Weights of a small GPT-style language model, trained from scratch on English Wikipedia: 19 layers, 201M tokens.
Each number is 200 + 20 x the weight over its row's rms, rounded and kept within 0 to 999. Layers, rows and columns count from 0. The size before them is the row's rms in percent of the matrix's.

# k: layer 9 attention key, 128x192, rms 0.0756, rows 88-98, columns 0-95
# q: layer 9 attention query, 256x192, rms 0.072, rows 153-163,217-227, columns 0-95
k88,100,166,243,187,182,236,169,205,166,182,235,215,185,168,207,215,203,232,195,180,217,196,197,223,191,188,213,175,193,212,174,207,214,170,193,192,206,157,183,222,213,211,217,225,171,177,191,232,184,197,181,208,184,206,189,187,205,181,182,196,215,194,196,183,181,194,193,199,250,174,208,218,196,176,194,232,208,210,201,216,185,186,212,165,187,208,174,192,202,179,196,180,176,190,219,177,200
q153,095,197,137,187,196,189,212,203,174,200,249,216,202,195,202,207,188,199,235,213,209,184,238,219,202,207,205,204,188,196,210,225,179,207,180,195,169,204,203,219,204,176,209,176,212,207,214,240,176,201,235,179,172,197,198,170,246,214,170,179,190,221,198,194,188,180,152,206,202,168,196,197,202,228,197,229,190,177,193,153,198,187,169,216,157,167,177,176,216,204,187,166,190,202,187,221,182
q217,112,197,199,191,207,176,187,200,208,174,212,227,205,165,203,189,181,207,222,218,189,207,231,227,163,200,216,192,172,249,124,227,205,220,200,196,189,204,209,169,178,188,208,186,198,227,209,162,205,189,206,224,211,179,203,193,213,181,188,176,177,214,202,194,188,213,173,193,206,187,263,190,189,210,154,223,228,204,148,171,226,183,172,194,162,200,227,173,224,199,222,206,202,169,187,196,171
k89,102,184,215,200,198,201,222,248,195,208,203,212,188,190,192,201,226,182,198,195,189,202,185,176,217,171,198,215,182,173,225,187,184,185,182,206,191,199,200,211,214,210,204,194,189,219,214,235,203,153,165,217,179,217,194,214,197,186,227,217,197,224,196,200,227,189,190,235,167,196,163,219,200,207,218,238,151,230,240,206,178,232,190,212,186,205,185,205,188,183,205,173,217,181,226,200,181
q154,103,207,184,185,194,214,205,158,245,214,196,211,242,211,189,207,193,201,200,211,230,204,229,208,258,194,242,192,188,202,218,200,187,178,204,207,212,219,190,202,176,210,169,221,209,226,180,223,187,202,236,218,183,217,198,198,212,188,208,180,228,180,186,178,197,195,237,161,197,193,218,218,178,200,215,200,194,211,202,192,184,194,186,194,200,205,189,188,205,204,199,206,215,231,183,228,196
q218,106,203,204,181,170,222,240,203,204,201,186,219,223,202,256,185,213,202,213,224,221,199,204,218,164,197,221,184,195,189,201,197,146,199,197,197,215,255,250,162,182,197,171,157,191,200,206,172,191,200,188,156,196,193,199,166,173,174,223,178,178,203,217,198,175,193,179,227,227,192,207,211,206,176,189,210,177,194,233,213,195,212,263,193,211,208,195,193,181,224,227,193,183,219,196,198,195
k90,099,155,204,214,190,179,222,173,197,177,230,205,197,156,215,196,209,166,206,178,230,165,187,215,187,173,173,189,193,212,203,231,221,217,217,195,207,225,212,211,187,206,158,225,201,210,219,204,269,204,229,193,178,217,195,184,178,216,200,191,173,180,191,177,216,190,177,229,199,165,180,184,185,221,192,191,187,241,196,197,227,196,207,172,189,196,205,202,182,156,183,196,201,200,236,166,225
q155,098,207,201,189,200,206,184,191,200,217,199,185,192,202,250,211,213,198,194,219,164,215,209,157,146,168,220,225,204,191,238,223,190,221,190,166,176,185,208,219,220,204,165,188,198,186,189,180,222,230,191,211,208,187,191,205,169,187,190,235,184,181,173,185,196,219,174,194,190,198,178,166,205,225,201,196,216,212,215,232,194,194,197,215,192,188,187,216,187,206,210,210,220,194,208,184,239
q219,106,199,180,169,208,214,223,159,196,200,219,211,161,196,245,197,189,176,226,175,210,183,233,208,172,202,212,231,214,179,181,222,222,195,208,198,239,187,160,167,195,219,192,206,241,215,182,204,207,220,219,191,197,193,193,191,225,199,199,174,223,227,188,207,192,185,183,194,195,182,169,213,197,201,176,183,212,221,240,199,213,232,202,199,177,181,185,196,165,197,190,214,205,229,213,204,198
k91,102,231,192,195,179,182,196,199,193,191,187,210,204,221,215,198,207,170,179,195,233,205,181,205,232,191,160,203,204,221,203,170,202,202,208,205,214,181,228,186,209,193,241,178,211,194,138,213,190,207,174,203,232,188,189,180,178,202,210,201,191,226,177,157,214,248,201,193,190,202,186,193,195,220,248,198,166,211,192,203,169,174,177,192,187,168,180,236,212,209,215,197,186,199,174,187,197
q156,100,203,205,232,205,168,177,212,205,208,233,210,194,193,184,231,194,171,236,209,234,212,230,216,241,209,199,201,199,197,191,200,210,203,227,201,212,191,182,231,174,188,213,198,191,185,173,172,179,172,220,186,162,192,183,195,208,190,223,206,175,211,196,205,185,192,226,191,205,144,222,227,196,209,225,205,192,197,197,152,218,243,181,223,168,212,219,195,165,176,214,183,214,171,214,182,191
q220,112,205,251,204,197,204,168,170,188,188,195,191,201,216,197,213,201,177,183,219,227,186,179,172,192,221,152,187,220,176,180,166,229,191,194,238,242,198,185,210,194,190,183,204,220,165,206,204,231,204,220,185,171,164,249,202,206,208,227,173,219,212,241,189,235,205,200,192,226,195,205,165,208,188,167,223,224,205,208,192,194,200,203,207,225,205,205,217,191,227,226,174,205,174,214,222,175
k92,102,216,214,202,256,194,195,217,227,234,203,208,169,211,179,197,217,169,203,187,221,188,170,161,199,200,222,195,192,217,201,217,216,200,176,228,180,220,227,189,204,230,203,220,205,199,175,220,219,209,218,256,177,194,220,202,212,220,206,184,210,185,200,196,181,217,222,221,194,231,216,196,181,229,222,210,216,187,170,191,190,187,200,216,190,217,178,178,200,208,181,218,204,189,170,203,218
q157,097,197,184,208,220,201,218,228,221,177,237,191,208,191,232,166,184,186,178,226,187,206,226,186,200,233,185,208,163,210,226,173,192,187,217,192,175,253,188,222,205,209,198,174,232,186,196,221,189,193,178,169,202,229,202,207,164,183,196,231,189,203,211,194,191,181,179,186,179,208,197,189,197,225,185,212,186,237,191,206,230,216,192,168,184,148,181,171,206,205,176,217,214,186,208,228,227
q221,104,196,217,187,165,221,198,201,204,192,161,215,186,204,215,194,203,206,205,183,180,169,174,215,184,225,198,202,164,186,187,195,204,145,221,173,170,224,209,232,149,197,189,209,196,220,204,220,190,206,218,214,203,228,231,182,231,167,182,193,229,191,182,151,172,188,208,218,180,180,238,199,203,197,201,206,177,193,211,185,211,183,222,190,211,221,169,213,212,164,206,213,166,203,244,231,189
k93,097,194,191,195,176,188,206,159,168,191,215,198,177,218,198,219,211,180,201,233,196,207,179,205,214,204,181,233,188,204,199,208,161,239,201,214,238,224,179,212,186,194,200,197,162,195,197,168,209,225,189,214,192,190,250,195,217,214,207,182,218,221,181,198,200,195,175,197,207,202,211,225,207,194,168,194,188,191,162,187,219,204,184,161,218,186,208,242,204,218,200,194,211,205,202,200,182
q158,099,216,213,210,212,188,224,198,168,198,190,233,196,187,199,197,216,177,176,198,176,224,168,208,207,211,187,191,183,214,156,212,178,201,203,152,220,194,201,201,193,212,185,170,198,175,189,182,216,189,232,201,193,176,194,192,218,198,201,202,228,240,211,204,220,192,222,158,201,189,215,229,216,169,181,189,191,209,198,222,234,211,191,175,213,167,189,168,188,216,176,208,212,186,189,178,210
q222,109,186,214,243,178,248,186,176,201,172,187,179,250,218,192,211,201,215,181,234,174,178,185,226,218,225,226,200,177,189,216,226,201,188,190,203,187,178,157,210,192,221,192,180,168,161,198,188,180,210,177,188,217,218,165,188,169,211,189,186,207,250,194,189,209,212,214,226,197,186,224,174,196,203,177,222,206,153,232,217,198,216,193,179,214,206,196,183,203,203,204,217,176,190,204,213,196
k94,105,185,210,211,199,200,214,194,231,193,166,178,161,210,180,185,206,177,183,186,207,196,212,206,202,154,222,249,216,223,231,170,217,191,227,226,189,193,211,206,180,222,229,224,167,215,215,215,211,200,184,204,213,199,219,206,208,216,201,188,200,206,205,228,213,183,201,173,189,236,197,177,199,207,189,154,222,212,197,205,224,183,174,171,190,149,163,175,220,206,188,197,212,201,185,219,218
q159,107,225,195,204,198,187,175,200,222,203,201,198,201,199,194,200,179,227,213,192,219,190,209,204,175,227,177,238,184,219,228,225,206,196,242,219,207,200,204,218,201,218,225,181,200,218,188,242,200,192,204,222,221,223,210,187,197,222,228,194,227,207,199,204,213,192,196,206,170,207,210,211,188,234,212,169,183,242,194,248,173,224,242,193,205,190,195,214,198,232,222,204,180,176,199,227,170
q223,104,229,213,215,184,207,190,190,185,193,197,240,186,202,198,200,194,194,209,157,210,167,215,173,217,213,172,236,216,198,187,200,186,230,214,175,203,238,222,204,212,201,177,186,165,231,208,197,211,213,199,163,169,206,223,207,184,209,219,189,207,178,219,160,197,227,173,211,227,214,212,201,180,207,214,221,175,179,189,199,188,220,227,217,187,183,174,177,196,205,171,205,193,217,193,216,221
k95,105,176,188,187,182,214,224,208,184,204,188,203,196,185,199,184,178,182,169,177,174,167,188,183,211,226,146,235,185,201,198,200,196,207,196,224,202,227,194,237,200,179,213,210,193,218,204,180,186,216,177,213,244,209,201,188,188,198,186,246,189,199,217,208,213,167,220,197,163,191,170,202,199,155,197,213,189,219,162,205,209,204,194,213,208,217,196,199,165,212,216,152,180,215,196,185,191
q160,074,218,221,214,216,179,219,215,175,184,183,188,178,225,234,189,210,216,201,215,189,187,176,200,193,172,166,256,225,192,212,207,187,199,191,193,197,212,187,212,166,213,203,188,220,235,237,203,182,222,183,193,157,225,192,203,196,203,218,197,200,199,210,213,204,189,160,180,161,205,222,177,226,236,214,191,192,188,188,212,164,208,219,177,218,188,196,227,221,195,197,198,207,199,189,203,220
q224,115,221,197,207,192,225,214,208,222,167,180,218,179,223,212,222,217,216,182,205,189,267,184,188,201,186,199,219,207,222,236,192,202,218,218,206,186,197,207,167,210,212,221,190,185,230,192,229,205,211,155,188,178,210,225,198,205,207,200,167,197,205,220,206,184,174,238,213,186,235,185,207,187,192,182,208,194,189,197,199,233,218,185,232,237,203,223,200,197,206,189,166,211,187,201,232,201
k96,087,180,184,205,206,200,166,205,192,191,197,194,216,198,226,207,173,179,224,217,205,191,162,187,156,211,206,201,185,213,222,225,246,180,198,232,179,172,174,198,191,189,185,195,206,184,179,175,186,233,206,163,183,186,196,230,202,210,176,207,188,187,192,230,163,212,225,231,206,187,212,200,199,202,192,158,217,195,196,170,194,148,238,243,216,209,188,205,215,200,195,222,191,197,155,209,207
q161,086,222,164,163,220,168,218,176,167,209,215,217,255,217,197,235,195,178,210,145,187,221,168,220,207,224,219,186,215,183,188,200,210,199,205,211,201,185,222,195,216,206,189,192,209,174,161,198,206,213,193,236,224,174,221,208,194,197,203,201,205,181,157,201,186,198,200,210,230,208,142,177,180,172,224,206,220,217,162,170,206,197,217,190,214,242,200,164,207,194,195,172,193,182,247,185,208
q225,095,156,199,227,211,208,213,183,224,180,186,184,190,201,194,223,236,193,157,203,224,161,215,185,180,226,200,165,226,162,143,193,218,167,193,205,198,215,164,250,203,195,213,216,202,198,182,217,182,214,209,186,186,159,201,208,206,195,205,165,165,210,198,174,215,217,190,220,198,195,183,203,224,192,194,198,226,175,179,197,188,233,204,187,199,186,224,205,199,219,208,212,190,197,182,209,227
k97,091,181,212,221,206,181,215,202,197,204,209,174,182,188,200,199,190,184,217,223,200,212,161,191,191,217,169,183,203,189,229,195,221,196,212,162,183,169,236,170,216,216,207,212,189,182,196,210,207,184,202,211,226,160,190,174,216,193,197,202,219,227,214,224,216,205,256,209,170,183,198,202,201,170,212,191,156,235,176,220,199,231,152,206,185,196,167,222,229,212,237,192,157,188,187,237,219
q162,090,167,201,198,220,185,184,196,182,191,219,202,188,202,181,174,213,230,209,213,211,175,213,185,218,215,230,190,198,224,210,212,201,185,197,183,212,190,196,218,202,163,199,171,185,168,169,181,213,216,236,193,202,202,217,209,166,213,204,210,191,210,200,209,194,182,211,208,215,182,222,217,234,242,205,234,219,236,212,200,204,221,192,207,192,208,199,220,192,214,203,188,210,174,195,219,183
q226,099,204,196,214,223,211,218,182,195,215,188,181,209,223,222,163,199,213,193,192,222,206,246,231,198,211,212,181,196,194,203,192,192,187,207,185,186,237,204,240,200,211,218,210,239,209,170,183,225,211,178,188,193,196,209,204,210,229,205,226,179,208,183,194,162,187,227,213,190,192,207,206,249,199,206,223,165,188,176,222,208,203,176,192,179,222,226,158,228,226,215,223,217,207,209,212,207
k98,095,180,194,190,197,170,203,192,226,181,243,177,151,192,193,208,204,205,216,216,221,196,163,217,228,222,219,216,200,228,194,188,215,193,199,228,233,167,169,219,191,175,153,198,197,233,220,243,219,219,208,227,214,189,196,218,204,189,203,189,164,234,174,210,212,175,168,231,198,192,162,217,207,230,199,172,228,215,187,208,174,201,206,211,187,187,213,151,190,190,192,183,182,209,167,187,208
q163,089,227,229,198,204,164,203,217,202,226,226,231,191,216,222,224,161,196,215,176,210,157,196,216,196,184,179,197,190,166,190,169,192,226,205,199,182,202,158,227,213,198,222,170,197,202,176,188,210,208,186,237,213,194,173,172,203,219,172,192,212,177,216,220,230,215,204,210,208,216,179,202,195,219,221,196,225,220,223,205,241,240,172,238,220,147,191,213,179,173,187,188,194,208,160,212,170
q227,105,221,182,180,222,201,218,235,204,212,191,226,203,235,245,200,205,191,205,189,211,198,171,189,221,192,196,236,185,217,218,217,208,182,200,218,196,186,212,226,192,192,208,154,191,225,200,213,189,152,158,209,239,206,214,175,207,168,225,225,239,190,163,214,212,181,197,216,169,231,185,231,175,235,203,193,196,182,193,184,191,195,193,225,214,173,204,216,178,203,194,160,231,196,208,207,218